From a checkpoint of a small transformer trained on Wikipedia.
Training: a variant of Muon for these matrices, 171M tokens, 14745 steps.
Each number is 128 + 32 x the weight over its row's rms, rounded and kept within 0 to 255. Layers, rows and columns count from 0. Numbers have three digits each. The size before them is the row's rms in percent of the matrix's.

# down: layer 4 MLP down (transposed), 1024x256, rms 0.0951, rows 854-953, columns 64-127
# up: layer 4 MLP up, 1024x256, rms 0.0907, rows 855-954, columns 64-127
down854 097:147148140132071127069132171105088160144151115101103147152186123120106112153178142164133087181111141142110141136121121110110122155147082155161190215087086127130117081134140136080122129088157112
up855 092:127132127125139133052108147165150106135111118152144080115117134138063138137084133158198122228096162157131108143076138129161026078111081148113154092103143109088133125111137109134127142126090118
down855 088:136189124108141120088124125094121182091115127191169122120117144122079111118188094118175159114134117112143103076112161119189112141159166103115140122111090146122125137148112084128185088134135127
up856 109:157150104056159081142093139168157130136039120169171192128076080110162082173143087142137102150130136088143098063117114175139134146182130170146128097153105121098141096151113120092156142120117119
down856 124:166075136044093111185116108137174174132074179138174099114120101084083162212091122105092143157085144099135090086204125124072170169114120090166097122137105116140117110141152110111126122150164086
up857 089:163210106092110178096128118141130171179090102097088148124119167126154096117171132095174150193157149113119097121115132121104095172210121159157118097107159089078137116107147064122125137125139134
down857 089:148093162152123104140105151118138125081138107132119141108157135121082087158120122183205142160106077130122131147118135098180129117135112138164139111127118132176099112164102143070094158123070101
up858 096:136104124157038095121130129112175138078107123059140085138180124154187161111110112200112127113128148143158189138075113157159132114118178162159121135104135065134122168156105192048018145105109137
down858 095:114110127146131138157127079107111125106138061139099110103130113074108082102131134116130156172146094106125162144092128122177153152132090139133137084124166180173088102118129126078176133126100151
up859 109:165129133070178121180152135114122091159191173120169082124160125075113157054138126088174105129136067122152086121163093151144160133102128063143110073141168140142161139132134170160179120155056137
down859 108:120145159153129116163139093082049078144088125168125106129164113093173126099083159101136105141104129077088114108148130098148131138132139075126083118121170123115116136119070076091161144102090208
up860 095:109110149168155163115150107106156187121100137158170102124159079081130107087107156057144136140123206131123168074102075065119176097112105082143107110079102143106175177158122129125103113122132089
down860 107:127097067153124116150102180168089131095155128129041134117166151135123139135106137155133115113172123074150099125120151130112107133079152148160101105099176101137084099107123145175118157139157189
up861 102:166152090068102134168102087090116077117125075096140096159094100104093081141118149157059091058158109192166082187183118131149118115112158153114081166124146115137225146083112104159158066156178065
down861 105:127130120060104097113150134099144145138120187081083117147094157085135133128123106108147094103121129114116116187140120209160132138091104069084146128151191128119144116127138117108139076101150159
up862 100:099150092155139112147121084165076129157095197102137112108171136073123170116111147112143153104077168105130122125173150176098109134128187113129137109135121141126102174087128155127135121066117117
down862 112:111143061133179077126164115125115128155121084149179074095179124128083180200125051129117153136105116180173126076174108114138209132144159100114151090152107143151082118116065119158165107180144158
up863 088:148144155108131102092096081151117140158124141139109123087117071165114114108138094142110136170190102052170099134119077131106063112118155116128123136110070053123150163106130125185091136098126094
down863 084:083143103197104131073085166107143189099185136115125124112093166125115128112150089109086114115144069159062122100106147128111125175100108110107099136076167140125104149144149136051144142111154225
up864 122:082122127122151145133089177150161101136199069070054134115164168167093092112101142169145146157101120054128096125080168136124074111127136162111093132122160084130137125065119138180191154150136140
down864 127:098145197141113137134106159137161105144160089134153128111173114147074165153076151085143132100100134142081146082115096067155103108135126114128088138078100190081137139089179134116095151163150118
up865 111:115130134124069123158114118172144081161133092150060135088165166138175146101101104141067121088130105128061102147164169106109091104131084159139149123149122145157146105139117172136138123091109100
down865 115:099143129164129116097082131120120140135180139141142081125090074162146127120144174142058143133146094113131110156171178165101131088149144048184135085135114128141103121131124144146129122105049119
up866 134:084146154101174184099095105110117084055132178107149135144074126116104127160128132148113211179088140160110151142067152137043133114132154139147119140128122160111098177160178092110132140157131114
down866 134:139093085129192190058117143102122081077114127124114111136139134144121076172115162135131122160160110101090152121158093151057097079102147166116119175126130169095128169163099092139149139109116121
up867 133:103140093128127143119127115159161099114063080105139144092126132094140094062140139074106173167077135144115142123143101144106126150131096112155160148162074141082158184101145151076130139137148118
down867 127:094149112133099119149161134122111145115089113149105135098145148081082172123089123131118114125137123173128137120118119094205181096123109186093128122089128097091072128103102164091137111159095144
up868 107:126200102160112098179112140137131166125120051131143134129091129155135092118120178084127140147115102085127165114094085104126174163154099123101150077149170145129119183127126162107170169064176134
down868 115:128135158159104161089168129177143064142130122153151147115133113158070147146153128122106145153157098167127111131104119107122062070145132120100126068054146117173076062167145141138090089087168173
up869 129:149101132127162120088087118090147093130173104177074077124089131135139163123161097096081098117102173084063149153137136156121118119172097099164145164109081112125110122148115112119104108150145084
down869 121:057098157107104189114129076114159143136148127159125124165152096093127169081110161099035123128136076135126113162111111108167109154146185116095106129135112076050194070130057049124134084184105125
up870 119:161172117178144078092146163111094118139173153091139088129107084142106093124093154138124182130137152089114136074064171135143120236127103141108124068125070171109136119088167083134133131126139121
down870 131:127170108132124141053149104084141094095149176098178133164121119110099125154183144134078086118109131138158119049121123136112102115168140130116120143149144225133088138116098141156135120109138167
up871 108:181111113133176148165192142141098207095169077179142119148152023082104133101139095145088119053124130158154138068105133083099147176045146082136134153144177102127100127147138097076115098175174172
down871 092:153130096090172104137178089118111083092165164159137156093195148145088123124106146107124136180074124092130143102124088145134164178083145117104118105130163150097104066126144146166094143133098184
up872 121:115117136100131174135163125160233125162092104123119063120194191117119154089137112144144192146146150128166124124085104110117140097161114110130166124127153130101132121148168115115114093131104158
down872 112:118137086156158133165090149129131118110115076110157099146099115141093134157110089116089124133126158115109113112147110126104095091102143120118174087118244138146149096201124103140156095152133087
up873 113:105145162126160158141099068123169075084135065163112064083152135103132133129097089121116104154164179149096096116139140089151129073115153139086147170156099114104093160143195073124132112109168150
down873 116:133127160113117121141123109138116110134107122122129092125116111154116153162100139143136116146140190116149145114112151175134081124106117153149105134118114186119097148133151147132081128131152153
up874 103:086043079100136131131084128175134160120172183143195066105095099152117123115157135120155196112117104145095124155085164186119131116111151157096152146087161155118123099169150104176139120175084146
down874 097:108106088127156126136155120123119127073148089138109180095097145156156172191133090173202112184138155120136141108078104147132100160147183129048139079156106123115069170119108183150191081174092173
up875 080:160128118146210124121103097147176120151169100174112167094178122102172081155104129142136127138121159139113100121091120127127145097123197104093146117132103177148158117183136117127142133138136130
down875 084:114127125145157085088097151062059131131194136187135151106098151089118084155171101171091162150226150147103126090103131163141087130144185145158123093158144124140126144154151159103142179121141158
up876 102:106105085134134023105170144113143145180115105151160146108140124125145183132105152177135181126116130130096123141146119059142130186165155098159155110160160098173132130141095110168152105138122141
down876 106:127176096102115115089095119116135092173113102134067139063149145131155132174156141133162148127158178189147138118116147101070097154099142147122099092117189055119114122118096098095120101061177140
up877 137:161101110141101094116190141089071081156173101167082164110107077117144199098125170158087096086086144105113125152127182198143112171126152127109161142081089112153096054122174093109137152093118088
down877 139:116096105166107120100179116107138088159167154161068172164116078155184116117129110116071118142136130103120140073146105107194090133054156099135139180107076136104173060150157127137124149136079105
up878 064:151142082111064085131139158137138056154180097100142114141152134151139112150104139170150113161095122139105151153058194156167114177140187135108144116144120062181170119086181132141106081178133151
down878 066:115155139204130142186136068176158149133114095176155078071135167119117179094101162092107174115108098104131090131157144086172154078171117091158092134105073100115168171119085149117136109177125078
up879 091:127110128154160188117148165101157186139093134193157131150106177146131140132120089092069163079098111166102139145102112178108198156134098106146117129115149156105114151145132079155140175096101155
down879 085:165148081103066100107128059081103205119119158108147054160126104174105207144149107103062084176141182074133168141123086153143116155099130167160128139163142144116114173000180159111109111125145082
up880 148:083104124160116164151158150104121152138170106112118104151204067137162101173195069127160168186137066081108127089171178123179139145148094154159139098085173137097155142103072105150147143109115120
down880 148:146142123240128098174117160117124103144123072118066123134099161126152164108100119095125081094121138116099138187108127149111170156141174147117092193168079126145102120119102132133118066145131119
up881 106:125110111142142172076167139140157178168083132087111154088082069101119138147132110101116079150127130136146189121061131147121137104061118112196172056091118137146077096139130177079147173152146126
down881 105:061061146143104082159133082136161150203086148157130163149179127139133140133156087183056144137156121133131130046123097074056132117073153155149122106093152140098118103106156157111148152172158132
up882 087:148103123112165182177102152115193115098122137131158176091116083093161139108118105128114113116149149142107106168107101156109120137135199166159104177157133168134164090137087155126085162137115178
down882 088:107116115197159085150089150098185113137139092140206117194123167089123160123129123115184065135146131103096223117151080169128122144177118155078142106143115136150133092146100131102128161134101127
up883 105:129149114090142155152137120065108111082183127170143104160142061172143088130090131142086129124093132155161054184190145152075194082128172114095160105114158135110115090131138117033130139105041156
down883 111:122135097130115154153180155079165141146141113125195175153117093136085131167172119078154127119145169086190111084149130145180221128114145127119119132164117146105134116131142129095158148114123096
up884 084:195146130154132145097145120140123131107119051094166108141113135060141096097114111169086139140111133122104154164142111123138137114120118082115100203130121085136141204092106157120134130082164117
down884 081:126099147144117114115113096066166160119127106077120139134139191152170090140126109071156094127103153138163118155120100089064052088106154144127121083143123138125193118147105131162126148087108126
up885 067:201142131116090088120101104127154128091082183175109122134122125106058097110132087095183116145098148171116138109086135169141075103165209075108106137138096044151123164105107166146125103106149170
down885 064:069129094117191108135157141194147169143148169145075117125075140145120148120133132085161119091102098114059116158113152090149070148144157102133122126141151140096123121117181086114090172090141146
up886 115:153163132087132100140117114089138115150126192117132132119121125125132140108114131128088135137063112097114125126122176157106098115115179131124120159139133159123087139156226156160137141171105043
down886 116:155112196106159109121139152187152108181137095112145122130113161125124121130151122131147165102056067094095169145059123152130150070101130138138168065162116112084129202125191061120136112082109222
up887 115:117082114092169142124183151123148109195082105158108083114125130126155119128169169139165112133148101101122152061046145152152108144165160065158104077183143147144092149116100131162195204124144131
down887 122:125099076171157102176096190166130184086154174153129117129117093140170115093140085068119172179129097133149108139095084085102099132129165123136095126074159143188147141134114164129135096118176125
up888 091:065131043120132131109154157160125113130163129110092126092172155130168111133140180170164094084142070128122138149141103150142127141134165117116105172206120164107094124133152176189185138089068151
down888 097:148154127154118133115131062111145125155143178090093161105106117174162121166104101138082154139134092135082139198106158127140151177114145079103162143182169204069106100152104139140131079105158196
up889 171:190147121117155136121165162117109123127140138107120133121090066049161160134139146144071055126142120136129124104120193138128073106144146119070165091129189098146082072149120125116189144104136110
down889 162:164104151074127102108137120162201137092116146114165125114145102129098167166147125144071091185141138211115111102059145139165147104118134151088136120134046118114153130208128121103140097146114155
up890 126:112129136134153091202114072137167063126104121126126155171170101178120123109081118107148165081131164149127137156148110103133106062113189111145102152096147083088163114131145141096132134128085086
down890 121:153143067115081176126146129156111147119123129101138146047127121185144089138083091152113141119113097136073120133108117124112156103093136118145103143147196122144135205113173131080103083180083100
up891 105:122114152105092099141122171097048107121118151134157182195142132158170166136167123099144110153089156188172088115131152166137119145175189126165109179129172149158119133086175152090137121132143153
down891 095:136131098125112133085142083169075146133140138101164134114096145132147141154105131090120125171111148098132121160114087150116094072160136130153125103144117124137149111142119108102141210125114131
up892 129:113111077070145128105076151156143104151097117162090193085129126126148124077159091142166098110110196127114138116099141140118165123143116026120177148145135104108146089085157142114068149125088078
down892 145:110121172142116084111164153130110109131088133117106207124104134187184130100082113120111097116138162125128123181099134107127132071169091077108080161100101089156102157134090151141047096146150129
up893 097:117101083069067098135092131186077175129126160173107109091143122169161150111164140109133129183144157058167170099085107146077119155138111099089054088125128174123147173149142133084071096098100140
down893 116:170141173149174101113145135126034151125122160155142144160139126185125092104104199138077156150147101136136121092076115123074155093133190153095100090077218096125122148154048147132130095078124083
up894 104:129095150121149154107099168135113130104117101111121143099150187149097117074158132139132117154085088101160090146099077131115116196135126126098149171145129110133164107119137117143151113178130125
down894 104:112132143047130080141139099130138157128112119131118149136132136096107082144107085153152114203120093147118143132162109127125133142105158198149121122155147147166160178156092094140149151149027100
up895 106:162110092095160134102158193149138114173090141107098119060108054171130127134145163138162082111092113101169127132064109089084112142122123197110097173113100093038111072169169100079161195150089119
down895 089:142143095125125063182139079126136110124071172137109087142122135163155146136124122122152096181120157105201136157182091148096127141142144187148151107124158190124109168110125119095181131131107128
up896 094:107120093108132170176119150129132092175124119139230141139150170104106178057161135099123191104156104098143056166069131128135162183171129137167099179126127133099137136169156125174135101076161162
down896 093:125109102104149127159115028100138128158110121073158150164167167164103110162092179118088209129086169121133152089092150163115133101128171105155166075132188101135154123107164085133164129142134151
up897 102:156150103175083148120104104130123133107153110089143154156104105067140226159156121078153131102147145128112144158095074168151097125099087163091119097135151123102148131114137099118125072140138163
down897 111:167190153173088126123081140175102129166151122105102168096083114094162188189126158091141133145088072146068085146133083098124102115114122138155099089114210185188124135109154136145082115131084163
up898 067:163116157137122112097111121102115091159155075112126118146131048155147078115138160094108150170154131160067162155177192192167095127153089180081099116090163094197146168123117100120146141142164101
down898 063:147079200170086124045108145205111151122138095134175104111143101083171139124078168123151088107103107139139145118139096151106132157089112155071093087131105074128138103118094142168155085134121081
up899 072:136125150181162096197128057130117175142134113120052135097118120168175124076153140113089035103149125132088072141161128167116133105134081130143135151124114204096131121058136128149121122148106103
down899 074:100175139130133126223117160138113132206105129128143150131137128137110149147128105114104150141210164108110158044171135131078126114164103153161166116176108157135110108191160094173129165157137181
up900 084:194142137176116151116113107104157167163142085109133106128153117157115132175086149101139127138143150123130092129154108100140166120128159158116165148103135109066130128200174146135119089166057124
down900 083:161114090152093123169184100120191194122155111121091087129126195136140191156138129129173141152119106156062144129091131073084080144145125173100150145162073123098146118066100132159129128136161118
up901 110:189174133057135136130161165140094149186181134159088120146151119164118122182074103155095085096078161100120109150128153107109110111111090157106106151148083124128151129117123104080098064099084097
down901 116:172115072124103123089134114115181127080100070107157163088111171145163117115168126184139139128148124107116165097176122122108098170185137186091152104103189068106081133119157061132108165107124190
up902 109:173106137152122061143093142141140084098094096129167151115103167094142042125136125120118126144172153095107115152157104157188030126136087119158138141084100082062141143094166114153119098115084185
down902 096:088084120121126151082136119176120091128165140149124139111119158110132088183154145096184115097091148127167087090120084170150125152106102089128124109100111089094068133115126095172178193139126154
up903 092:139097171144134166144172101168117140132153101140137111102101163202106166121140084103154135157098166150108124168136115113148167165113110144158114183118121108202134107039147039113100124067110140
down903 099:157149142097101155121067117113174097180144131155145142111138121107181097077148108129120119136119105144116101137170112218136106131124084145100139195144140119169128184115133112151119201096080105
up904 126:089137088101073139126083150106122100144164113128154135143081124190142097159110123159102166161111123192107118112156097219144120234091111163121124135113075129143118215101166159086100072147098090
down904 113:101104085090107168107145123151086173102140167080109146139135130130190094155114119041124164098096035203126091150126153098135179088117100164134125163129112170123136196104193183112159099122094120
up905 084:135159174111187198147159156129118106123086125110126137109196169139108128159104120116070138156065149098128171138123124153170082117118062085125164178124115095101138152086071079167068112155134118
down905 078:148156172087079101079110086195123082141099086065096132104085159089084181122112218132126093167153148112162117098114108203153132201136123139091119176116102108166134113090113147116198138083144133
up906 106:137106146149126110162095102106130100119116160097172103099115118087169101118118146086116128106097148069049112121110170113089085155145132093132075110198105151066140150127144130112148155096096131
down906 106:140171167119104132113141118173114109116123117100138091142180153150106104147145159124163112203165155137153160144120206076139073126108105136102120094077097171140157133167192158129121111079183078
up907 122:131134124127137121154146128155119111127105063120101117156160107101107152118106108199164128197105080098136122096127152167123109134089148135151147142110167086165178145094191150114070089121110046
down907 117:163156131101156156125134104146091137111166119157118115140137180113110153164153092107070128158077116123160144101125152140191160137153090108154138144064143087149077086139099140137142143096163165
up908 080:149136158146135135054124128084099113105207070118095119139126151103160129109235137155111180165158114117122137120109187123147130080110145044127118120139167187148157096173161040133139115142107072
down908 084:187165128130084103117110124118134152100104111138149147145127113146062142102113184133058171105180143121080116149087055168149134102167095159119153136113119143150114139105119144088107103143099099
up909 067:118189166126127133123139103097144151146119114093110126147186189165162117165098152104089055083187142162075129208178150121167112134146123079093069119183109104110148149025088160163058137203141171
down909 053:144083157128152171065150052180118111162131118113107110168141162181180114195103086090137126097090144105161109110152083180075116132082197138113129162174187081132139076130152162140127109130094149
up910 090:198113167153143107117151134103161099107155121117159138123125115147067140076131136129060065181101142134142092147088100071126103131166134157143133111126155070051141052147129158153170120186142171
down910 090:114072129084117167098125078128112141133141171081163163093059143142079127113086128102113089126117110112140088129117159130098180186109100071124166171129144113092122156145177091102163140178132091
up911 109:078091136117080156027163070143085130149144094093130119085104117119133117098155138157110154124149147153169162162106149039137129166114102102055112097113092094115149121120122163149136152119071152
down911 106:147123132162069069154138139159127177151104121122114151113099127150179081157112112102147121103112122129145135143115020047165129132148138093072174142139185071075146122084126123149047124152080159
up912 103:100169088044109167136131090145134092144168137149149145138142101121196126143114141069109148181141107099109167139129123190121108131157105086109047186154122198134090139089092113126078139152147179
down912 114:102107131127151108112157131170092197139198160127140163136098124157139138128184102128109131151104144141075140135102101076103113109150131104128070132130128155172064082151131101157146134124111108
up913 099:132075111125120139107146082111101136117097157161149148152110154155071136136114109078099184176144141158142111120115073155169116119107132125112157139147090146215102150169119113084083117111110082
down913 108:104188150130196153130129127111148122143144147118133125132117154154109157127092054151108126134116154183148074126137137144129050061130164147161114135174083152108127125118123151137165141052128062
up914 109:155149145202096173132136191046147161123081085149124107111131075088112109151144112148153121111159129116140147065149139113142181126118181082109156110137146148109144094052120116155142092172153113
down914 114:083153132168145120038154113088135116131111052149118128067100128107146096153099085151101153091046120123151187122126118104090153132118167128118117154134153053111153104080110121113114131148170136
up915 093:174181206122128127111114118084153177138126107128111164134191152083144087134141066147143173120133102140109116155172109086182077037135122153122120160175145126174125105101189089119149165117077147
down915 098:086192144137140149124109138088120122114103108103120184121121148088162127175137086102178132134113079128120148142057153109138097172137170104147106140169088061132126140081159168152077141086090089
up916 098:151159091105133093104159191159094134119049107111164112100136136130061157153120099133106140151131127139099113132177173193113148179125150094157138100145195066184113160061117142107118091128167109
down916 098:080184112140121117126102093176047134118099087136141196080105135114208165120146129093153195103079050123091097085114165156122124145126140153116133042104131098118130172124106149107155090097172157
up917 130:149079137182164172110092123095124144131124093092080115189135176131129072146159126155120181101128088133176152143169174142076094154131084119103181141199093071075114131047125057153126116139141116
down917 123:108144123164110149117101117098154129142126105125187125136122159138091122074089046207090125051047071133114153129108050138107128046098119131137100159202104099077131140148090082093120131075099175
up918 104:109132181192053155116139121179084118133122088151142128098087150122141084140195145145097114068087133138098123111096080187174137112112131141119100078150154108145142066098094098164140176067105146
down918 097:142113131156182128097078091109183191147119069127165120110071140136139135160124127117171167164126182133115116132120188189121130139100156099155113113096072128128111137123116092161138133137125112
up919 130:105096116084145074112043115160202128196107151113118172169164099086079174222156122060173120126113179149185094102136089103163116128111139200138140099141062167129195145114154149113132149093100164
down919 129:126148080070154100151132127107116135088178205154145133089108137179114103179144131150185145104092104124168130119154069148124051138088081133175158212097143132126158070121090126128101119105190137
up920 105:110186111143089221138142205162145107182141116079107121123119103159130125141164116151118135143133160143157087157149194147145124167100084098144159128142172155211091177104175178091130126073075082
down920 111:132073118132152097063142147142143144154117153124161124121099168129110129117063155153086094159116057131078140097159081112136121140129096130158113095134086071092099110117187098184156121159168157
up921 100:144160118144051107143101166114129127114158141136110122097116127147124167154109139174124053128151111095139186121141135115193129087140110130080120138153117160163119084091118104104186198112108085
down921 081:097104106122112129091098036145122089102150122145101114099172183167114135170128153110158140176145142103125105122135095115091076073131093131152117129053149083110153098061127075123152112091086176
up922 108:129122116136130161164121168177140146153096040126114165115144076125150141126067127151116056153113119055111139118124050148098120113136126132128125153144192101151111126079102097170229094076102116
down922 115:067136126069090131149143046111117135149138170146159115099138165181148134138135122051121147133170112128063155070109159100174145137151087139133129130094117158124112234153120123090105177150175138
up923 101:105080144172190181166156067172180137127183097102119108106128120121128186120127114158119140164108160117149095109167143119130159137137134155131120192142109127116209113144192068108136137093104168
down923 101:134172140127118127152132141112099155090144073149129170080072077189133158150168093073077097131116145142088110126094139143158157082129133122140165161152189135117092149086170141139171126089109145
up924 122:175116194114161154200171120119154151107124086156112107103133170179121053131082115141120148115111110084153117152122177130108141145146118149145128160077102176140166089086087054104190137137149136
down924 120:098100129167113139172123110125136154151066162103127122106127176152128121184155128114077114122171098112146109150151131172177143163092069178145113094118141157189114131168098106111165095098151127
up925 119:129097102129137060147092119166137159160132097147115170127169098079117173141122110197129158066145092051167112168134149168141172134142131209106174187087162141172159142126122110172122146099105120
down925 102:125148132067144164135142117163101149115093112105191099138124181114122176162102190079124066176105170144053120114136177122093131123094117131127142093146165089101112163119141110113072097124108156
up926 082:096159078139141144138150138088151095132142177193049129114102179125142128192136142101114100151144094186094128100094179111163069116181092137125121092079127112121135120087127148125085167185137130
down926 082:170063156171125118144145161131109152106111130162112154112070114132075108122150118157169109124157094142122171115171085138075153168134158111080073145171119103147094173040122130129159116137112193
up927 106:104129129124089136113104122148117137089159155126134171120147136147176111105042084104114138098150172116127138120077136072144094129133094117094141089087092140095114093124141096052134182128178150
down927 113:127059165147128130081137129135105111127065147129126137084150097112049142093140081135068143110119101115120094148161171091141096075106159090101108084074106157159136094122098083196137100241139099
up928 105:157069183074190087147113157164125137129142099141151105123112084106158086113120105127121124055149120114189073110129122130118090143140139088146122166140184201149091175162160147129150125150125124
down928 100:102151098127104070101127086169115079115141125084196098162130146156134175147173161087112113083168192115115163080109107163127151090187119102161133098115142141131215154103140113142126118131123173
up929 096:118168179096139095149132089137141088122113102133190110197161082126137188118099136091119126115108146109147108109139163104104159137124105159099128154092167130101121196121149114160128085124129127
down929 094:129078156115134105079176086129081134102163112119109141172188167116159218096107129111099169112132157116172137134089128107165104092151145145106113103157113154129100129166165201155103110169106136
up930 087:117157115127135060098130156162113130177102051158096133146207130151107212173146143169208129040120109080168098171080142092117131102125103106147131094155121062144133167099198113121153148157068157
down930 087:165074086112166122149090140197076201084091141133152140120171199156146152144124176142193192172135090111132132141144123162123133090141128120140116150105094123104103154143084167161181130177122118
up931 097:139158121089162145069156070089155114109099096129123131125149173117131066117086160156153084075161099095136122130125130115166102109102153139118121067159091069156113153176101137172148082152153128
down931 101:132127092155150139133136036080129128068077076166102131165124145080178162120104125103104085105127169162163107173156089136195117133131118087124062143130140102186132117104096103176169128053152131
up932 104:189071184139153139095137151132173096117099121158148142130094118084115152162121134091162155095121152078177122115106097114148110100208136143077163084106134111149128118141130076097101100117160124
down932 099:127148131126158136144152135103072147129200173156177167103130129116129185136120158125118073116171121146174076087141110164114126083111104143100170148125167140121161137183106127142119121101138048
up933 086:097124165126072119182112100101133100130130122122175063135119152119097188152148121138133086157141135146129190227081124093149154135149127094127120189112086125113150161139118115130193107123187134
down933 079:181121159075111127124120097125154112125188116100139116123135142131151171109180137135106123095167130152159129147114150113117113102199177138110114193129150123106165160158171184136154157115181133
up934 107:134142097123108080143047101151146140109162145166103177187091099125152151099127192127136128127155072109152089146114094176167097132114163145137064115097146158131118124138150084061156151122141125
down934 115:102112103085169134089073148145127077141109161102133072163152106096158156169154080115143152117139209088083137113101125137160150111149167153099125075148119119112049136111211098106104173111123174
up935 098:140098107107107094184106075113139043126149152134113151182152155161116167172136149115113138097076118124044078120092074143164114156113085122121109152151176078090092131118166148076185134117100129
down935 103:093122129150104098128115122137133068099151187166159100239102121110083168083127132143112156201150179121129134147139142115121106082138127126130092173151196160061096148074159164108169141101098172
up936 060:056159104160108101151149187095127169120116117184117145082159109090074119162113149118164106121129109083187156152061088139119128123152147095129149144107155125124085111126186114165094165143061116
down936 060:116129189199146149215087139151175130095155097123090092110061143124113121128136120123159102066130090065138151157123119103138147145154179103069089187103135083133072106156111095186133189138139036
up937 110:159106123149102116123123154120166133133115104171136066166134151100104107182131171162154123119108160126112110103168151127135102106111163164174156166099171113207148140199099073075097183088092159
down937 106:138138123187167131183111082160133139048156132125145164125104108160146115174147121093137122118116132114127122156145119121143087154143156156114137127065160144173084210163126137079130124115146113
up938 102:120126121112164120078080147106089163111107134155136220075167136150135127107113129088146108100109130157134165104104096118066094088078135113151151200146123177142151125204128096121144138145180109
down938 101:144048163189141109161113172137169106155160074106108114136102146095088106159136127077120183093085128100121134164197128166162069075146133145090121127134176197128155163134085122146164151074117153
up939 118:137138091138085176154089179122108137110115161163151171136154114145091142151128129137128217128141120136157071125173137183156109143152086090106130128169134029165131121134176057153089131127126146
down939 091:135167123091145088139142056119087156161074123098121150142148131134112129146093153178137154154075179117085141169193094143104106092199155135144141126195128140147139139109178101148162134124106160
up940 125:113083140097112113091109122137148158085162118092123152111091052114122154124097089083173137115099153121185117148168150162116077062105127088110147099106097110092166054134143128130136100107160129
down940 125:092072177158071130135091093157117141143137113154141124139127101113128166098048117159216102126198160131138138142145138198117088074079170110158096187109103108140124079124129101095070114126150137
up941 146:162113111103154162122150103166090136113152145164115188099148117106079116141161163126100162166106164150131173104163132130183020128135124180115138129185161109116105155131212117112125106105128130
down941 137:115105105101152161187091101089149150118141124133116125115133159201182115168209157109167121152151143145121128108095136133193125161069104145129128101187138176141202177130175094146058146162170110
up942 120:186165156178079120128100154157139116112128065107104066080127124129104078140107129189096109113076115118144099085128125110090110120145181086165172166122150125190118139147084100135128078109098109
down942 112:125135084209139135170153085082119146149145119135094154187198076118081132130077155102150096186134148164136147108169138169098117133150126101107088156128147117130113121083181107151123112146116123
up943 105:126185120136112153130114144146167136125158161128079102071161087154165122116136126059093167180131153129099149145124133153177127141157086131162141139137144099099221133155126112086117077120135166
down943 091:157139176101118117093144115089082151151141087101107154187073159198136152148173143117093132116105109092134100189077108107173109148140121114148109149147181143099117102106159088119141102125147141
up944 119:110152094111137109132165118125131180113154103121188125086170108192128136141122170093072201063151144166122144132151114140125100100106092109114157073091130213115111126179086097149127120128165129
down944 097:104103196084092100058107154099101140103107158112151148081185183152120162192135139092108129135131083142130117094144133089096167148077125166130157163141134146109135097096127125159175139111075139
up945 116:136092141097144082099139122139143163092133101121150109087108089118132096097124154106192181099159111119135132131172145159184087135171127157132172157158165117081087082090161138137081131100130124
down945 120:095103163115124069113145112110095126103120127052100097141139159111085141114168158079091172122073111172127158170133086119133153134155067145089090096112132148200101136124087139192143143197138126
up946 128:126080164111073120095096149095134144151133108148101147109153170160165141138099143147147179113153131136229134121168125134110051101138103115092141043130107119080178151122064058108148146076168060
down946 122:080146077143155140152090104075120098114145182145150134141102181163177125151082128144121115128057113153060188122152139133150105150066122061085105140110118129134206133093165136118145121129135115
up947 112:139162216099102075154160095084090188109137148133148100104121163148146132129090112148197111092119115178127077098122143123104134095107122123153129102153093129110183117181114119152132088136139093
down947 116:157167176189124128133136150091153137115145102162094076122142084122170156189132104091138125175151133127103153103122126074159182097188106127192056148105139135122095135138124191146106103154108179
up948 104:163192093100090128182087196116101173100163151069124157113150112084188118127152122123118148139160127124115087140129089219085134143091093166143148129073164105138118119159096170153107134073178069
down948 104:173068092136094061114142121190166140142185171090123205150125132070100159101120113099087112210135089103103093112144104175154171120128105140130102127094151190144110108137170160114066214159182131
up949 088:138169173137163112115098075146149154154139150157144130089104138154089108124091113061154184140126149108139087104073081142162173114100152179079152090100143110140116061122115100169099068078150148
down949 086:050147189065155187120156104155089110171131182148076179095164171133157147113157131104131181128126165173132064105121118112133142114108108107077143142173114127132125074152120132153133107079063134
up950 134:169118207144119061102086189170117114113116106067104192110123136150130130182150060129156190085134165156121129114137159076112136185142127110152092065094123103138110166145163158099169113110081079
down950 133:149103146060177027126117162101094124132161144102093196085090101171130145158146077070202164054065112153082126099140121090065090157102096138137114110150148128086119144161143157206131155110140109
up951 092:189134106139131105073150147095145096172144100111122102096133079091142130122126109195128137175096141191117186120095118144141159124123165172122137142110075100084114119177097099134120092147130091
down951 110:101137151118073167102170135078113139097087132083083112074102134109094139152168130109133163127142130101149170128061116137120139107146109107166113096119097152124113093179110156138116107098183110
up952 082:090141140104120111140118200114123134084108166087131085088141103099123118102132089114118162082118161133123094158155117130069115133130169114194140143136146144127142114089052152130101151123161107
down952 093:143087115185135139180145124154143130109154102109175100098024133123155109154101151166157132136105146137146110084153079177197152153131118164126194115179129173116099127120114131132140165136136147
up953 064:153116164105126105136108142155148161091147105165077166158147123091173121111117135117094142140092147125149153104116172083193107057170115129142056157149128125086048121078133179127114088132197125
down953 072:115189155170115139150105148167143158087174070150172163093051133092107083145138140157104090159147113113063118122092144086122085121137093118071144112102110110133149085124099145128165151111147172
up954 098:132161075143128110154134169109118128075162120132162098151123150136121111148115131148138154110150081093207183141114089146133155116167140126148125122104111118096120102185199172084085084106191155